{
  "d_model": 576,
  "n_kv_head": 1,
  "head_dim": 96,
  "norm_eps": 1e-06,
  "positions": "rope",
  "rope_fraction": 0.5,
  "init_std_down": 0.00393,
  "lr": 0.000416,
  "beta2": 0.99
}
Each number is 128 + 32 x the weight over its row's rms, rounded and kept within 0 to 255. Layers, rows and columns count from 0. Numbers have three digits each. The size before them is the row's rms in percent of the matrix's.

# layer 3 MLP up, 2304x576, rms 0.0216, rows 161-233, columns 96-191
067:071102104115178123152161126075125181225151155170119143114214094105152082174081109176065108114150135182114041160121161168164140064126118152134136122119106160149075161119132152124102115185047099146147130131135096190161140172129162165141130145178112142107149103133145190133188108109101093070
113:103165206164165150136139144139103033086139169117093136171131097114093170182182116128115150080123143123116102131135192159144195135160122099105089189160129107100161109160177108083127124126147106133144146169132103076138136135204027126087132131151128099101087051172139117138119130111109119132
063:115170104115109133105149146087120060106083103137098078055116181134157193112159148135156098083109134150193187136144100160202126150118162102101144107084125107139167150098131094103080126168098090072143116098130164145161127058090130158075139165169158089161130141074132082074132119123170078114
074:092132168134157148162094121080119098104142117172116121101118091129120143140079135120086151178099121138125193102162112189108173126141075143159111113091193194127146043111134119099120110167118165199131119095182129068131100133165166125097155122158142171199138135127140158116085107157116040150
082:110173171110149116078117146182077122161094131164152144171083080113116130127136155110092133199138111155151136183103126143112132116119106161132072114153108185172146105196152114103097111134106177174080110117130116115077096091089138125093128153178117088176113096148124134117155139192131120094
087:092172150106188086092140116169150125073128162076139165136119128137115081141131151076126141087149076174134166097164156105198144111112203117097161152059113197144122172166059159096130132114132151082128159107132133129130140138189120104078123118170096132075164151119112128145112110150110122118
067:057109140138113110159152161114128113143123114151136178111124135141093102076125113176146143121148178089112180108131156098125087046118139082075107114128165142104125168086155120117125137099128162105145115123127124078085115110067164131166117165122105138126131213151166135085141109118122088098
068:142106127162144145116124110086119097125139125125124102103129211162132205150145120093173143135140094115149107140139183121089121102179118126090101127146103110179121135076133178110073181099127126083122105130170137144150113107131068126171140124081070158134105159110142111135110136107118163111
058:213189146139096088185138168086106143175181089126154140121093088139138102111121123095129105119089157112139153155091133141141146090101129128119099118202161110160140077139111126145160128159181139107089173130135129089135065140150083133130116197073083129094091151095094073165093136159159132148
060:154105082151158166151154139101111206162156132083134151109116100138152104205098152066124127102089160100163085187135199144113087117187091137071100176124149128111132136073098145108124168115115176105104190165163115136102082139068169137134156175086132148109137080080131139112104134166153161172
123:150075062133082134099104157113166179088114121096122059197155149165085127166133083154173111147157087101095164140177165120163122108165155183140174122124117164095184067121056123101143102109124165130160204129109105105120131137123102117121137095128151117165168161169177102113118103111183143183
108:174088120151143064158153090152140092154120136084125131154179118151123176135183143136104095180140118083157157070121183098170120115106059092119136138182136160105122096165139127089085174157146096146184126115171153120128102169155131144168142140126127130092233141127101150119100113152107133077
112:122167150153092157161126043108095142092049118177152156109090094112106126166068164111109104121127154082059225167183173159162117138103103138135144131079136077132135159097112135133108161117201116107202135156115131139112130157134102118116122152112181129162145066129100137120143089130131075123
115:101162081175129070116126137163114148101104086102142058111112148146090108088120102151161107164202124155105120103106110136157108129068147057040167149142121179096176200102133124112130082137106089113178194097069126110138145124150133107187096078136094147116181018146106135103063132182089136095
136:121134104108133142128106175149174120140112100163077156222136130187082138139148118131120150132149082112139157102138152185060186148092155090145149146147173137137194077126091112120091094131118110142148137179133052084079070120107110093111112148140126132114171100189164097152164206090122157106
135:130091148100178132150105191091118172098110147092136126091185184124121105106111095116138171140161119092092065165125148111085138116132156193125126217142137153110136113118141130099113103122131089146141145153109090138168110061117082125141119124187107135069180093174119152143105110206089121138
125:129140154101122122151170097136138140160124102187099111201244099181109156148122131147104090165126190087089134126118114128111078128141125056103191166145145141113110144121130112132107169107117130187143038112130123163124125137097132148186115162100120096169090080148135128185101085176105127093
064:111138109215169128141159105160137135076150099151153177176149130135145137075182142168135111187125128158185108081132099156116160113023088167145173081123095139144187119126150161113095112115168122106188105213129105170103163158161148099203126123113161144100120133139138120088125126083134137109
090:106083163066094141112161182140046158149176124161160101136106112174093090175123113115118109135132078134158129140176159120137200100197090183161171211111159117120173102125142075151084078119126161135121105162138162119113108142154102120167093100114096088123121077115090106096139129174107140179
068:083123144074093161101108119104129122154135157133124141123067088110115080140097097112105107111184094090157102133128174170108106124156070129128102104112149099136149100100095139121112124165172103104112071150145107060147041055178164171087146121161113073127175154099101106102170099119134179090
123:138138162143117124096052110170099108119130130174089153121189140161148170184149066117150138090121104095129143120119052159088140132131146160141077105148089136109167121179104126121137148143151128158152180191110126101068114130114148150175104142065070235142105124131139104111132147118111094131
066:137128162135146108164122111116144176091147164163113094151101177063134117073128131135087106064093114120163154147163153131150132139155134154086127130145162121132134093118115135133093088135198153108101149117168121102110137128085041097144147168122170186147132170102190158158124168169116088111
120:129118119083184129140154084100061088123134152135083118170122104127119102211149074119137118079191135075117132138201109143119157177103123151101126131095143157144130091059141062115188080142158105124094152170114139084138128108135159167152139081160144165090148110115185114182083156121142103128
118:156141111109148169085184121118142123169098142107143155125128132093030182118120094091128109165089145157130115141115105132129144118137140051133149118069144160173125161096150122100098180112083144107166124164146084109126166186191162099129174123147133096156128140084095147157123130091126119147
064:075133118091097114189175146073120109164166110121077170157129173066172180116127124174138121110178151191106131083182129130139173168083104150084158089061151177140129185081110165120106138145147135117098095105148141134128145119103127141156135129114090137112120112113073128070138139145151156216
122:143124147154149124112196139149110086130110148180102128155147125110074122162125158141103104184163155082106109244144181121149128169101147087114124130104118155141123139127145101171140121111139137087101226150177175154124150100167159077063136140143165128148140112088104125104090153080091183162
068:089103086102141128103110101184112144085132114108088144137098181146089114089113145089130096166136119117090138092143127102098166142186072163158165108101128098143108063137057147093200174202072187135101100145121174148067112069115090121152109123133109092086127147170147079116155098077050109096
066:150147093144197083100131132122095180214121169138132118090099136097133173109147129181133129112157156142119126177119147113215128112138092170163164150074138077095161070103135182133128137075108125184092159122178102131157212142120130149144141111075080138106134188136172177140090086205105098065
119:091134120112126116150149149174100101166132062112109163184093091113101161059138173126175107159121160166133063175136156091167141147073100138141143130171066122110146113148121059113104129145084133165083095106054167164097133115185117098102071074102148181152082129120141144126155170135138091131
124:196100155130109117110122096141163093078108076079086143100189074153123151158117126098095164181165080110209143124124136167123115155115110162150103130131145181171140097141119080089112095099148169162141143096118160151105114073111124086148106136139131101070132101149138107144131153177114118100
106:141159122161116111151106145165107102164154112162163153137083085118133112189123174190162101168108044106150104155161173139104197093161159116117157129116122181166108119206121138137124150152093162163152176100067130128107109104189050115095166182112101120105128088109106080157092118164128169164
091:094123119090143155194139129101138111115171124186098146118102116175138117090130077144155132196115094144109089150132159150140157094120150130123127161148099104146140126107126064164161172127140145081092114081123050087112138108179108178130106084133175099097142178153094159050146117110023110148
092:157134116145121098095130076179100158113110103091102154129145113137087118122109117122130097125151104122134108143128118097108138110142154173114178144105107136173131134188081067119137142122151141153156125158143101091095121114088104137152119119156152144087140113153148112118123141191114122146
074:095109116109107154183126144101128062091165150150055115125169131088183114148091100134111084189126070147063149112219158120152137174178125126150156104105159097160108123161128160111135176170149202161157103106132184181149118081107111134106159179089104085103182117208086068087118091123161137150
101:071123146150087081136127123180083095088114082147184109070096105180115160101142100116140132168138202141062109172167154078155142150083134127105186169136140160114088096137107115147144081126082120102158121136094107149118185092136132149127120123124083104123121113120115129163167086141122128142
061:114128109060096051145129093130104130142099146141100099139094177161159148119106127255149104124095153123117188110116157101091195105170138139142137091184129170125104155167077134176207125110127092148103127113145118084129086159157132110093122150113119176090104171101146179118182191073072126139
124:140197154163161096121089159114122142130091053083136138148190157115152183133157083146116144122135074136156122163166092151106131179114092115124130101119118057118100116159166122110047161143086116115122141127107183175098105158125125111113157142121086104154117118110116125142129091158060153137
067:174191076124096097157122083148139233142122070161098116117122102130117046085109107153172150163126133155059084146143142093114137080152119052124122060057116165140084096154191181120148149088046165120107113062156156126160114121180134107159156115140094127094100109113105110178156125124139145035
075:107133158151145111149113146116126155087173130207131093167147084117111107106137125059188124186131039138145112102103145157150161089102141122083136133081145117136119053120196127086117125175199123136159152131164077141144138112108096172071096142163140098099071075166139137117117145115162100125
058:105133169144126123184143082133158153152154143122137192158079148167092083115092121121101118127111149122123108127058096119096056142167078141132125165089108150124134155115156155132204103084120171175167122134113113142094169131098125126129094102139146126178114184163134172085119099163096108162
057:119116127051175094131098149109134087150114143111173139155120095190154086138138121104168130137108159109098112156150107106160083154174134105103114163121188047128203139100105118123136140116084140133138177152125140074127201182168154169106065170082160162208148191105141093121091153160167180146
120:114113029154140160140103165140139115092178086112151048148112096148076091125162082128105195166119172190183126092151115101179094109137171171154166164135141113129149093135107081137134159105064070125135114153037147094156117089186064115096135114164183167140170146164132135151127117087101125169
079:177101144145136122118142068112082159087161123127188145122074136068127182142164135152158121098154113104149091095149119182093172156169073121145148158175141181114119124139110134125129150125174143116162156102140101134150094165101143212097154126149100154095127136124135138115139204113172069148
131:128115137147129172145083106076091162140149134158131093140063183181108110143134087164166171135126117105132125143082105131040101138136137156145205172101094116125168089115127115097147126115083126144090145208120168148180172163099105126131133152087153060125122069201171147137120120088109147152
138:146080158109140090088138127141119142128111165174153134094111151170131101104074123191144118188113128056109141190145113105125131076176114087126141129152096130097110103121108143085105127116125141162110143136105112128134159120154111114086131128174151131142074098151189108146112158117096129121
062:087065150135090139156145154124151133099143095086135096117122105083146142170090174109146187128113174143137105169066150106089133161096085124092140162121185131105130128135134152092116129066173145091126105175147103076095146137078130125098101218114153144142068146099145130092157211129114111101
122:102122067094073175110084082155084136118145136159114143124144091140107089097156108105135157127086113140152177097116115155116131159111124186110129123092089145111140122146122105151091098145155141104123149197184108123074135090127125103122096153096176129094102110052126120157126156098093102147
063:101133147129157109139104173187116120171094138144110154141099112122102131114136097164146119114161080138169137088161114122116122132157105069115117114126098147091056115121128129130172192092174147100153084084153200136096056195117104105159122106186157095128119136183169148125114179133087103080
133:120099136157138171060118064116066170144118113138150114144128141170145128062135139131135123191105043134068176100157081105091143145195155108128132152179102200133156144124128113141149128148082152165113147188111119107157152106172065141184150137163101150150167086171144129182099104184124161137
131:175062100130153105120116132168148177148136079149114153160068018109045119185132108155103166118129178125145153168140165132127077086135156073128152126141167165155183109111098121141108137109153119120178138150092133089144139155137154109173130126079124171110156093159076133169106091146093152087
111:119130113151167056132082181178148167125137104125144132150134135079157061109102198150127152129109138104115111129160106143166105120131149112063181210116134185148112051193083135125120113143111138128141218138136067110159101135122101098099155139130147108103163113155178093062126156141120131163
106:125137151156113141122118104129153137110163071099178119132139114073081135129097079124085156095132114112164134162184090131180109121108166115151110114123103166129084144148127123091081121133130116112153116126101144114094172119182046105177123184079120077113103116150150132137157120124082177106
103:076145133126195161142074138094115185147084112106133167131173185137129104128118125074138131082156145105134077118169113098106173100095161181109119182183144150183126158150125119123093054129114124092099138157132051110042090100090099140083182104115157114135127140126112076168134111144081103199
058:030170072132126163115058147126115127131131124112142188107130113172102082088106124165110148086169128149150153158070052108143064118086142102161158110112130119146166079085114086084151144110190131148147195141145112141146122147125024111150103152131172160226114106161099162118140138172152082110
068:140122087145204089161161139164083073163135115111170181137117164141164150214144099208082123120139156164115093105191116107139101122140113149093154146149122152119141061125056093107156158086120086104107144169152131106144103111136136078143108087110200115142160094149146095123168090150178089144
061:103084146126142184148118054103217150125144141148119113110174173107108176118190138134072076107074167164127161139152122128160196108161145147158164128085130138150106180093114114096134095113074132151096125158169087157101150147152168118136074157170115116090156149165106200110167173104105110151
093:134140083151065157083111050178171088125100110114083112134127103169101115096100073094142141136208115145104126177171176178128150109153089089115117162117160117189113153124153135087110175149119140141189070147151128133147155149132155140164160150170115101134173103123146098161107134182125117137
057:196126137124101105119148145110135150102136118147095181120118092158172139213129135076108130194137123093143129139134178109096150111134176125133166136112184107111139098153138105123152080115103148057127161125139119067161113115126186143138124090101135160163070197065150187075166175151196150162
098:117173052154054133136132134125131090130154103115107103175133146115140087193096147134091105124144128113142113131101122119047121135178179125106145164113211195172186119115147114086115133125151133153105082132107145130148093117166105165090190099141128099061102154115150056119138118166151121128
059:113145158175182125094162103110095109119087137075119107120167137112142135121182126199135137106120124170092094079188130126125133154079146090098090131115132157133116114099144096087094070176155170111128183086131085150130213113123121137170175120119210122176176119112128133167159191162107140053
096:150155127179125159095117126164132112059162109114142178123175082174115185111123127134127160071130128049134087149122192091150165179137122084132143099133093110142153116119147117156098108176098066128132145087135123111087148121112149146098106101151128126184150068098150081131080097139110077091
060:110119077118122138072107063159133085099102142110134172120148142100126111078089123139101134152129137153127095051122115064145102081100072117086095124109110138140148134092145084118075114150137130103139069171147121169158172133118137054105147143150084133171067128108108135122139159086107079180
088:145175084082069054142210126113125131113102124134192133114145083162090192128177140139159096094050166139141136115143161169143106143141158088153130098106123131170150130158181137145146133158103213128067089091170164181120059143154156137098136105158109081198108124111120072142118078122118138097
067:188065143108232082061148068170150169139159105090082194124103085141101131106157124103122099116123126144115077135107053138165169124123116076135107125097098178102092097146160100161138137152084158161125122097184159190115121068162125086112107101131121115122135126121122073177125173151096133129
134:150152120140107086161128137095136111097081106146040116139118117190073097093146144125052129137102151089134147100100108159115197133165149167155105071151153191138156181125112092093113092137116119188110110158138110148142070097106094107122122079143138129085075115120118125110132085138071137117
096:125183187073139076134112042169077156100076148089134072110169136133125122146130080156132150138108118108085141168185148122102192096113083131173156184133168096165115102126148093101089125131103120131183159115174081183151103158077113173106104095185191164092124121097158166126066109163074072166
101:120153158077174074140111081163128107138138148093121134106109046126172167190111161148094133115064112105118110110119109128155102082161133129125149095138208112149140201188108178104073103144096098129122198088144045082115076110131117113082157059119171093101122115117127113143078147093103041164
105:119115194074144086131121135090111110088078131121116126112147122135147094117139062111084124157120090126078125115135092068178159102151174161109154104101146113120138152112096078099137122145128190137140105152108109123117111100123177137142122143112110171078163118135140071187109105159086094163
111:066162153083119117123164092125134175125110138158134139152059075126090127166111126161139130138067106150134128101123130192152181123078144132112159112113110177118161102124158098075087122146085152094089165160147074092099131120150163108159101100162142085118182126073163056186125132070088076161
059:082104131144158138110142155103117142084093163145126104106154136136115113073103144135141068178124131184121134117146068119169182147176107158141117161099103113135133160146125152158172111078095135175171066171106141103108173107116066112122112172105143134122095141128082086171085095073077091103
064:147139121140113130132108109144140123103151139116114159146127096127105135063088138172115152073134110174113137174110142119109145135177134211191131111095131170100161120077136109169088155115151154107107109185121098104173138164123148161088080144139123118178137047118156141172161165153120191149
115:141132133124184125149095135162160088115108150128075107211111082071128113132161129120164191124155097138119115216173113105171153077185139122145136182061191163145140142130073098118122135192112148153195181162092138146116141083143093134086076129125202147012133167160132033087048135126174157100
117:119167170144177103146133088123164122118110093113197150118097229145094094103160124092179199089147157042108150158136152119091140099132149135138122096153158055107071111152093129079126123120133122105203152143109060122144138066128127163102148171096157112138120144145151057157082144191130132101
# layer 3 MLP down (transposed), 2304x576, rms 0.0117, rows 161-232, columns 96-191
058:164114142136111106074087087164101109118136080051138130164112089118096122063114120113135114129168125098179155166113093087157136098132150091092228117120138120123140110151129133095076175141190122131102059124091169128132102093133111134104114107094098118147137168102084135127147146157087155171
105:126099127126064089140103098127189179127119111150128102106151145177130091095144123154153089124102181099077150137142117180082126069115136127136155117144085115113143164060121130099108100123133177173078192050154126150124140172091148145119136044160184076158118172037116095138123089135138133108
059:115060086094158161158134162102129147129123141099154123122140104153125062102118074115077141150121158116113073137142143129117097182169079166148166138154116095077069106167113122122136110140082146114152168115077144094111100098113126155172179102088084114139122108124136141177103113117135168181
068:133158161129125074084136145138139169124113187075121097193138082126139135119129141108228119086155099133139059134128203042185159136144091054046120135184126144170132203143170126129144123130124122080169079105155103148095144131126135097160122082106178113116116132095073111168112237101093156121
075:114055148121147113130114170085160121101126131113140131121126114109132091185086098159155145134130114120152076058080171135163127000149135109149146147120146166041111145061132129154160162158138123123189097080165087153102144145160117166184136106075115150083159161026098067111135113082157162088
080:200124118088112132160122169087130125141088099157125132129137147111111147069149122122142140166154156123162134155126170142059122061155086132179093112127119042097112093091171111150115151136116072107140071176124105125117117074099155135111120114127135195158132115071125106089126178174077134089
059:142186187145114156158164088118124106112116127087107162160127102110145113155131121101126084207108073146088091140115151162151146155111108128148184132141114110144160095140054168159137125123113151148169100102140134139113123190066124112097125132119161114189127087098098135154128099134171119151
060:162117092100109108165162174184119116115126118114134148140134139159068111097076101147083109152129169125083162141101102179126136067122096141103157120111123139146097159115157132099157073098128182189093120099149171138177113138153212153123098073150134095107115171066126083130145126162113110097
047:095140114136147188110128121101181111121131137095129111152118137136149146126192130118162069142143105076104144103151132128180142234133114171158066141120130133119148118170125176086149156155126145142131124139139104134148082146070160125153198143114082094093205124121150095170165111099124097136
055:082172095075088097148199095128166080120187145121160140146153173139123159094141137131115132164178112119159196076076084112135202147101109072190162112151114076125131102159168144063141130030112103148146103149103115119121161114106116118127116132105089131132107147118195112200188138157103116170
120:127112189153173088127126153158137129157180137129114110150150118086155097115111157140134160180165063065182148161158091149150122221095080119096080098114147087112185125110171082102179085137112147148134126113103173148102130111142146153136133078166147155105163170167123171155163111133108165155
111:104118108130072161116089116116145111126107123118120143069106144075100102140072069127156120103138139143175149175127142135084147158131178151098119154114089131127171143083139155141154093133119152075085156160143112153094156137077148093122078160113125141139059167178115116176167153089160121136
099:113122119087155190161112086120082157125158153154096127107125079104165126120111130121168130135118071129143110179094143076146116138134099172090171078151130182069088117083132073134140101152176130206096137153110099102154107136193155092137111088065112105142084139142055145133162156121156142084
115:163040139145107185154077109160185163115101144187137153132093122127178139168100130133116150114131096113189114114124135154114104110142130194171106115080139027127125149093161129156184117114116098142163085160146131115146108175064178134110148155106117097087123160091152104140189130101198116130
143:156133135134159118138113157147162116100093175164131099137155105141141092179122131199138042163137183170166118147123103121133165081110137123195165128055168120106139134119164116140163132108093109130109093101109060144142141143161148074102101138106131110131166106086134139161139138117164108113
122:194113140145161160121133114088159099133094131091124163098149129132126094147106105156162124108141089155105116095102122127133112089138184087141162165116116133152140065119106186187103101128165116079121078118078163101132146138100124086135116126144156083147132139184128086122176125122086167161
118:145082143107180108139097166114156120066196133139102129127073116134118050167111155217180149138126086141097107096137136087141091110157143095123100123142150190098129123048112112099100125120105116135164081114100181192110102104083126124160134086063162127136097096123135138189139097087113111131
059:147108139121118129178132109110152135122117175106128145127154147118129160174101175102149137127129196111166110170157166122107168119134054102121131185124103107172113128112150107131151096172100117112155190082137131136174134130135119190100134086130107125116145078109096101147130146204128143184
089:102162154172152111120123145141161141124145131105126127160102091106145192067121183116092179084177174092151106110103051142177052142077081115084137043102156141157145078117152137073115138105141158148115151143136074110162190137119150144098140132128133153144151180110193144083099147132148142114
061:148178162118119164139143125156135127147165139121174147151167100138141167106158176097146126173088165141161129174081147106154073143112164102133155116149091131113102103190101140139093120124161160142201128081153072141114255157163084076102129124158093121115163098099118124206079135129142110087
130:085134105152099176119137107061165088123129133134124081053080100036122146097114148155104135156127138143125170182139110183130105117121171124165162122155121185123198147125155119145100145085135089107102157089104078097150157092072104165112125099181151111163121114143146117064133090143121183130
061:127142105062152113086099112107095157142138159143188140150120119121155087158151116093156178171142090098123062081099160110126095128143155039140123126131105160092144132160166149146191137128078091186133117084096118097109138097179136116082060126144133149126085114145133088153110062141132213157
121:143094054134157152112107154118150118194085126101155093102114166115199155085116176155129133142148146186124161127123126166114126107121148173122112183139114101083188129178177185140130152137124122108127119110124122143133088168143141088135095105125120134086108180124127152121166110062088147139
108:132103143091073106140110180172094099116135148180131137116115069090132068146146168167107175117133122095164132168145168134143095113103107182082152123161120144119128122102117075096143095169145091162140100060145109110140064130113157127114079100174160057160102117152125143151222076157116217141
056:166166118146136138086054166149113151065102127171128122176164071124119108086123190169202140157108162131168105152121101141112100192153146131137055104129140110048109106145111162153092137134134124156105131188079134121142122124130066075129142145097120136172106130109106141168125133130095096071
122:081114117121128149133105124151172133134136107090191123116061094105105169085124121172144123124078117185127135167112086109132185166145118122124101191139122115147115074160179152131148190158117170131172108117128110062116146132131081189111141129143122147127120125075098148151173142079119120157
064:152119139136109129109103116142145108127107135064099123114190159138164100150107134123090155109108191149172171176127135131149137114063120106093052183182152202095127159087106121196125107131113102146144118121131093170108114158151101100082126134150120098186127079123132173163093133162149092112
057:128167154113113112134101108138162140119178104051153131174186148162126116144109115109130113102144141109099111092135162130067195106113102096072175144176131113150108158116089147174113098175104058137151086121090116096094070144121129137172100164159138133152121095112090123154162190166122141156
121:160124119089150184134131126089145149133170175163067144090166171178106090145138058129160143162107089159101151115181156080129128105121114102128147077131174103117176140109104133166134134124139172206132131138164097133130072115083116172195154174160104084166129111171137089163150104124135118116
120:109140139162144064129142101146134097152101102105137186116170069144130112130096099087098145161162078128153115179135159118096180198094188124107143157127077141182170109160110056077098111090126143137149151127126076111142151116107127091086162084215102129050112106122108073172183125117131136160
100:053073146110096130130158117116130107156169155123065111169143180179126139107116168124071087140139211133105164125066164151100101143069101130138169190164079122148172158120120077105154079113132113093094108159151149094152149103059086155147105117172174166175107044098119157164158129135119132148
080:127173130165120106070091135183094143168143188135161169100104125102087162121088153101099121135134126146089127106130084130144135149153033176171125115085151167126073143157134125150085071105115136087125118139075168182171120158092077107143142114176111222178096084157123156136117080110151169073
145:131136118128126106100097111189109150134076091148102145160162082108117122125122076140125135154163067097114121153153154125133163102150159174087172140129093138175145142160086099073123127133148158156166134142091081094120094119090120091129139077172146132112121091140142115162114122132074128141
069:140138125140136108082106153091175084116102080127117162104096123126146111158179168154143136084162155125167141119117117140146140091142138064059069095079145158056096143115127099150143123132101131094110155149116120118116136162131099060138102115087147171146119142039133135154080100123098161142
091:168136116054112097102153107127101103141165185119090138120132136147163111132133093100182164134122136115125089148103193099120047115133182141148064083129133079115182101088124122140132108132201153193154102144160192171143095129095140118135104100171138120118135175096179203114141197169107148105
055:080156155188127134048136167163162105139160129086095142201156104114038111088138104119159166179131150167156141102094093136146092104123129106105092157144105101136087069129190121120105162085137140114112159122118085134135108176111141097113104085189110156153127143200085107127103112135132141125
128:065128122097107076127116058131125152155185097176154136135103078105136072155102130124089140171142164152123129132125181114105102124123172185139130079140190171108145151076163132120177126119131103143133167171098094152179166057093086161179121135100128110104124149145131147113124155099143113110
059:127072156137125164152109124171146107135162149153097105070065171113120153176129141146118144083154135104179141161114098174100113186073103162121091158125137061178081098116056150107144127114135172130160153151081181101144116122105174134172137152092175154136238186126127133129155112089091078118
070:121113121109166115116108131180150156159166125105133130078126147151103136116070142160114087110150133108147077138108102187130129114125110139136142146135114195096156105157077178148124050145111112099165128136126140128096127163166096150083170057058096187175162102064128134155090085121083139137
048:109160131159065134148141141088158110150096197123147100164157119093127146097158097098124096107109084125173140131169169160095162112157179112145118146157104153183113123113126124152070154124151122133111135116128174128114152127086150149085168143125148124140107154128077148181150108157122087141
053:117176120147167140149174181102105118098178133185178157123113106060094154127155168123126127188116092159124126110142100102135084055112131107126158136090110180123070134137093141140116112063109109141112133123134131139110111153102144128119120127128153158107120126170138105096120164188100136134
115:192135121124129128067142119061095154145065129134161143020123048077170113134196119120146142121129149111072107204166078143135134109124152122172082120117151117175128094051151154134119133103150138075121149068127124107037125165136091188156086148090165149135149177138139057170095098170142106132
076:095106097124112110143132084110166099110198113127134102122181102144135110174130119104189149159118090174091150088115162089131094007122140131176141154058131127115137139127097129123075123087062175138122126087149133144112158154157112113169097113130138090138116200106096150121145164149077104159
144:137113089108094072111138130146115153135137106158175133113212128115130141146115123111138061156134173151233122102145074147145150106074079148122099105131200140088154085176147087133173122139144069143178140118167098096072124153166128150098120188156206122133127163111124108128094117194126063113
147:140109167075097036173111095140195145106144142131167112144131121139160124170129118162123167165147081154188127080193112124137138099090132113186134112103090093146100102126175149192150092151148117116107135142178063099184133100155129085154074126079116164133108192177149223158170162130124093135
055:157167087133162150180128140112058128154185104076096092105100119130148114113113081130104123149146069116113149081101118095141140036102119086148132107098040133114138091113145136198166078102084154130151188142150161150102128139120141143128147034116085095068135104149142111113080082188096159190
133:187161129162132112136102118112134142107083102157115102122185153113084178162097134121128140109161142136163067128148162116096065147059046134150087157149153144152125084142120087116101132144143095115146117127134128167156061174157111117096126191173087141098106109165121117066108139165131162132
060:124119168128126153143107103101147095114164109120061139122162155100145148118092135139111063112102143104116118151158187175106163151085175104155111106119149178143188140130118128137108095105112165061114102157112109128131120122102190109108134088090118132171045130137152150100106129140168124120
140:169078130131115019186120168161117124120196058124099165137139172195163139148111134112110072101128073141130175059108103109136108155164156113121121078030086092101137161123157095164144099127176124183136105134129114133173164093097121151165095115124161120157142181115173117110129148066152093127
128:098193172141138157144100134139106068140125111111104106125140110122200142057150115107137150115150136124124100135075176088122180129110136083136118102132095104142060078085134068152102090140153101143091097116177167175133150146133154173082110156138113154159153078158153135091097082174160141094
115:164153138119108119163167089099083126073159149115159158121148147122107184125138133097137089103130173127135101205080146096120170141087173088109090068163160100100141177082141099126091133097151143127166113111126126163143141024150095131137090186106122121158135156147131115155132169181168132134
096:087121165098169135156136168153092148126086177177087103094138132131122094124136122135126141070123141087143107142139070111138119019132163175152166094144225101162136108066167134147153129130124124132152126131149125145139126133121160161115102110077121110092176177145105102125126132178108091103
099:130106070124069089147162106160141135145181137144149111084115155103131139096120158185132101142090155127055132152164119128149086103126163082072116158115156127074122110097160109190085197098118137127073114055155121117160196142137161159079130153159187114173133139110167152144131106111155113086
051:126131136089073133113144147128130125148142166116136088148071066102072098146096179167121131115084128108153114178129128142167178045093169160123095120111130115087095153131093160148150148129193076114096150103147126149088121158127175137124125102095116127157176085113063134172160087170136137165
066:167127111105109132171140086081158106108148104152121084115085097135125107061086155151099155127167144093105160140121101101147166145090100146138141165067121127151120116122201182096067173133097149139163117092105131156109175109109110169144172140199158084176088149098156181179108127113066084176
053:121148133131137101104125177134100175154157140167155142101171106140109144152141113117155124109155167123113152103119150127089107199121128118131097152139097116139116108125070131143133124129180114157152137076047160137114175106144093122129120129106152040159167131144101089119140097143134158146
088:124051089137105080128150164150096181160110141152065155090157108100188134130182168111140127199113132062164131141095091103185103134099151137101163099137171134096158135153083098112158139153152150097102135134103123083137139104127144094186037125100129118118107133156170133098118099072135123115
055:095186109091098142114161105055121128195140184118172125124138124088146109114099105126166104162133108108078140085117138158074085215165104121202088112157108127156121098197118189069105178142151131181204148126089139095133158109095067136148183116191105108147178099122117032130114143136152122102
094:118138156064149120110129106173113139090131127117145133158073094138136129132153151120131131101105108143166152087130151171170137148088120110130116119132139078073110121103128194102158157130099151122147142120160181165125172121114094121174125157091153153126129097116120160180113131084134085143
052:128131125099136146176119112185128139125150152126141188126089156085115121159122123181087140076162162121124094128115161206084168104122108074178160148123148106110142111149086161143123149173095093144170106153114135175121168080143112106164111107116127104108140138151120172074114163128131099197
094:112103098114112105165146126145150162235106130155129126144138129133148140105140121138141097146074112150124090144101109125171095169100106142154118134088103122161110152107105149095133130109181193158125114143111131119061127139123099169158129110110100168120171151110095120145156133150112127146
052:136079109093109147177093087096132116111087151060133129125134074141113113165137022131050166084092129122115138193148108153128129051177108128150122108160078103197173118131161110159159156177101102096130144123131131139146142133146134136147112077139159103087121119128141129120088142143166119067
081:181138151161177154101121149134120166078162157150073183164122122150123115135086117123117126108156076126091175138091064149108121064152120101122113137142185185098079184148108185149129122088153024104172125121114104158154129098077130157213107104097143193138105136161126145147133147135087161149
064:066142133115086126121123164154113136123106138142151117183184122116104117140136114117139189125145070149137194141131161137116110045149114211143117125155145121160127115070063095102113100107140076125103128172047093081155183166129099159144112180101096051108155184138130106094133151152180113130
136:186119133174105101085144110148150115085154162087108131173071209133132087100143133119130099132147055065116107120129175134121157131121151142038149103117156129058142128103139150178130137175103142152165140111123126146151160101138151106176126087106192107205124104113093139131116168124165156094
092:161079161145121114085130117118135118096147097130131173101095102076120132121197210156135153125154095098128117080119122100093114112169107112112061018111105140116155070108136158063130181118133186122093163132151125090136134086119176142144149108097125113115083136171177108180119113118159140152
099:155110115142095147114115158083182143109155167172125161175162110115088097086111105115216164084090188119161149147111179108114126142088125136097129139100069168109106130160171130172162122131137128049184143056088197192135108138139134148177139186079127114093122092125152151123144164155080156091
101:100145141136133143120128167137141151145149098100133176179101125120061153112081160183161097121172210148146085095129133167094135141125140085149166118135118159237106076159161087130113139155134079153154103102168074137103135155151095096131146128179121090157129090106222139102109165054134166100
110:145116137137162122190125145176121122169164126125106146143164188119142106110103116133145136117138167137124167127142155073122114080131136080112135132178112173053084162150150108190149139139169167163183117101154152120202177097124044166141120117140187131170093133140135182070140135145099146071
056:160144180120125191127106169087127155152091152122057146140109126131191098163121078131115174094111139117078106159127180110121125128164119108147144089145156124120090175111135103109096071158091103138158119146089112108143125124166147122135177195155149106194095156119159172073114136172117130140
056:152176165121130140148116199161096061161119186118139132167107121120128143129142139083125129184136096121130101113141142127182124195117112110093142169142173131109109148125096182115164144099155095073177114138061123155114125140101149127147127083141117122082138153112138153157125111109143146084
122:141097069088078128117107152151108159114101130106153124121131096185115172025118142155166120100115139166119158166137096112121132059164165125154052137107119092146150084160169134087123142099136130167091116080156148108170153133160077130161117143099070190167197131077192135120142109124131069126